Weights of a small transformer language model.
Architecture: RMSNorm before each block, rotary positions.
Training: a variant of SOAP for these matrices, 6520 steps.
Each number is 128 + 32 x the weight over its row's rms, rounded and kept within 0 to 255. Layers, rows and columns count from 0. Numbers have three digits each. The size before them is the row's rms in percent of the matrix's.

# layer 3 attention key, 96x96, rms 0.217, rows 0-95, columns 32-63
095:209120127162130132144151089065122089114139085067153143159077125148145060157136116081168124122080
089:100117168140090146142096098120129129109135086157174132106094138089160077104044063113103111091129
101:130139147106122100120162182095132135150124131208155118087188160115127124090155083128097157163138
088:092118125085128125075176124159122140179098122194162120188115120076142126132098069144070142072108
093:158069202112143152160132115163156138125125115096157058126166143088172174145137146101156150131103
101:138105108135108142183103120092159147102104158064120122089095148194196149143155117099141174128213
089:129113120111124143091070125172114111098128162098095126160140157122117092110180123115172130137138
093:103126130146145140082167113082053154138138083111163174127168163070130152145128115128111112151102
099:104144152101118086122128089099072107136159142086137132125135133142131138120080146108082114142075
096:156137141141120115151104103161144148133136072069132055119108177106186097110136110131171087139119
106:100164156141128134142083088156131161155103057123167247098145149132136116109095144118107179103142
085:099091168138096139155123124109168156178159127160149131111075125113111140060121096129109120119169
090:102127134109074096173131152110178147129066168125143103110089080163059104069144175144122120167134
093:084075080094175082116058151106116124145128167120125101138188114115136119138158143127138116180108
096:105114138168065106153109173112143094168063080130139131154149130132160078131148117105120156084120
097:112095153131069123141128110157129127140095117138133161136121158112081107137097088138138084126169
113:114058106124087148087127128152105085062165148161136119107157134159085158148206134136114117150127
101:166076137207177148107117133118100139058146136092093143073154135141102079104112084102144133115143
094:169197077101115075180165120034141170143159169159085108161082190181100157148117147108153119122132
105:115112065140150070081155079104185122097126155067134119097126106107098088151142117100153162135150
100:116099110176179115153095135072127104123155139134118153175153096084140151128161151177121170114133
084:156129147105166157132133159152150105126081158065105167119108197132083109186156103199116137125122
120:123089132131135139115122146119112144107106145028041179145131073141148146110154101092154092165163
114:126087123188096105100110112192117121079162157053138160150143203140138142158161182144133100226117
102:142064164169105118124108159141119087133130171151088169110089176152128099114115156157147174165120
097:179174152124132109126160050122158150134119147170138134175045129071164108138080079095090143144125
090:139101091057110076118110168121125174122158073125115123104139141105144129093140099103092161117162
108:195122126118105169123108102140127093099161084104111176130170133170127176088130141128133153143121
104:163113169163186149152096088121136066167138207122119178162172088106134170151159164125157104129167
090:095155106136091126150157157170104129159109104170118147096172212068144142087153159100160106115149
102:156136084114193164159108109134140139144104160194138088120101152078115106087133132148132133174181
111:110129076147120168151118129177159135133164094114116119137116081149151115124127153183147161112141
083:055079156120172107128104089094139106194130157126169074152161152098111097116092132151141106128113
084:132164103153145120111131077141158107117163080154113113112153133172144132119168183092145171113141
067:030112113121131093148074095149187181163060153153119080164084114107125139126121154113181094073138
078:126064135077089136096218146084088182112110089121151092143131137103130075101099094191079175125134
090:103089143164146164129060112141140127160113053112180155129159151056087112146136082089101119135116
078:075068123132082114134093115152107085153098131169158166138146129166132115175158085080128134183109
101:124080139132186097144145066169162103123127078141150100159087095085118095139143140153138086145067
101:145101056085154117135103074062150156121172150057136133134190080140106112161132125149089153133162
117:171143095175118129144048121159128122170123128150099052094133101169140162142108132095155118133121
106:119103071093146171105151185092190099110121151117135151158120102102140162144185117121058106161109
104:145116092155154199097103157126161083126082096179165193081138086076118113131133133129144167180170
103:075101121125166155152166178112166130095149079135122075102150103154097130075166141105135100143086
101:133125165089214102123153117091087129132124145127088114072113169100206141150134116122101109160127
103:051114135090135061151103145178110082180145109130147075092142141105143198099091108128180148146091
095:131084139139148089062120092158119186133108109171141118081147093135131125074187139120159119063119
110:141110119170165144196193118119158110131128129094117092140169133100170115164093135124144073163122
073:110104077129124129081106090140150148133080070110116094136080137137091181112133162132137117048142
071:121120116100156104083132082087139130150085158109164075144137106100104161097132166192193074096118
088:132144112169174140175141118184105102065094138105098119165082128134112158092216061127109137174139
080:163160095162093151120152089126153173101091122126113173116114113149147152090145051049081137114170
086:152159116144096163121100110162054056080143118159169155100155158073113134117128105109082122233124
110:096110159119131163095114153127136104156181076170163100156115207080144110139118163201127144119085
095:099111135121093140139128093116100052134114132095132165116155173110103122140137176134066161120133
100:124178137170081152105081135133081130139089087101084062159078139094105163102146146112146156059150
104:169146135127102108138140159166071117089119039068085168158146099137147178104146148109132053127165
087:050154157106192114105129157162151088085137116155120101123091102086148166079112070119045096161105
108:101098085076186134160065104090107128124129069155116140148169112121104125173105104168089111166141
102:095103085151102150122099109134115101131137102145112120090102128133165104092075119112143121156143
098:133127152134092086113091120095158156142124105114124113164112110155192143066144168128082056134143
108:098160110167133147109144142177127139179145149118138144111187127105148126117168126059120163163110
103:108087060123063150130157108130145123113091163175176111097073150133159060076128086101116096123124
098:142103140123069183175080113098161153098166079135125112149141112104101109137077119124122106110148
096:121143157092147151079076095176178197111119136171135123100122096094130174121188116156157165119108
102:102082149178074111145174059185120166145122160079162072206103092180108099117115115116084135144100
104:141152127139178143177168135096115114077131156048137171130109181124100094125145175072138124103127
106:101107163111108143111117108119114169147117121204139134157102093105177097035139114100111173149148
094:185107197159111103046181116147140159153077158134177150146142120127128130114138155162172154165147
120:117135134156084119086139076117082108140130100159157076124126088094149087155063076185081075169143
120:150111131146133115145106132146110160105114148065076140134166071155170155126125178077167106117143
105:163130143135110131131138110106097172156129158141045103122060121177141100119169093137168096176091
098:103094147110151109192129115134149144130117125115133188085157147091112098200177127163185137146156
104:185150103143131156073174141120150118117095136125068134121158140099129110136153089109192102076116
107:099077123098111124135140172082144110220121097123124088101151077140109119104119154138181160106120
106:109130132093113115108131113139132197138214120175112125085161155179106115119134126118149123173071
107:129099104135142101173119089098078164148111147105103177121163124127128113099104138069156088049101
099:062184145117122148110112130072111130156125133080088102130081087100132113166155139165099088108084
102:201145126117136107169108126105138089118120094145148098138199148109064185106110132144168131137142
103:162087094101110098092201120117121086087061151099130105138143135178113135129172105089154136083128
092:116141095102156118185159108130159117166177118034152153160140134173141092145081121091135174107076
099:148161130154105104090136141107145165168171127133147072109107133106128116116123120154100090107188
106:115116162154104149132090173132027130093060176192184164074174091091141066134212099144139108149156
093:104107209155085100103149104090112132142080093194122115123145085081100090131148090166130110168119
119:168132122130060128156091139178142057101123099073098173114062128147138152189150102115145121096143
110:128151156104105138187084157161133119137181130108133058153134138091144091131098190084089128104120
120:140103143175102147106144142098125106195179106201118080109087183079134097138143141121101164154102
112:175138145062124160136097129137107172119145103086156121136112098108129175113174137117168133084138
100:153120093114127220161100122087139115145124174133120147123099129154093089183140167195143126128124
110:069127105139120142105180160167136077107152161211158132139133136152125104147078059127074094127115
103:161103157082142158164090121047128127143146107076148169071147170124101092152174166129106099111135
100:089123108157133103150137116163079135126167193133101099140142124128144113187173142132097133127115
105:138098070125126084172120142124183169119175139126135091127100130143170187055135072142161155159099
118:066158099135177131150118152137101095099098115121148180077128176191148161151091103077109194077103
101:166142115127114122158115101082121083131081113177204103112162125098175090088110093147090101042119
104:120101071142125071098126174139140079113093140143141106102154169181131149151171163181092125163119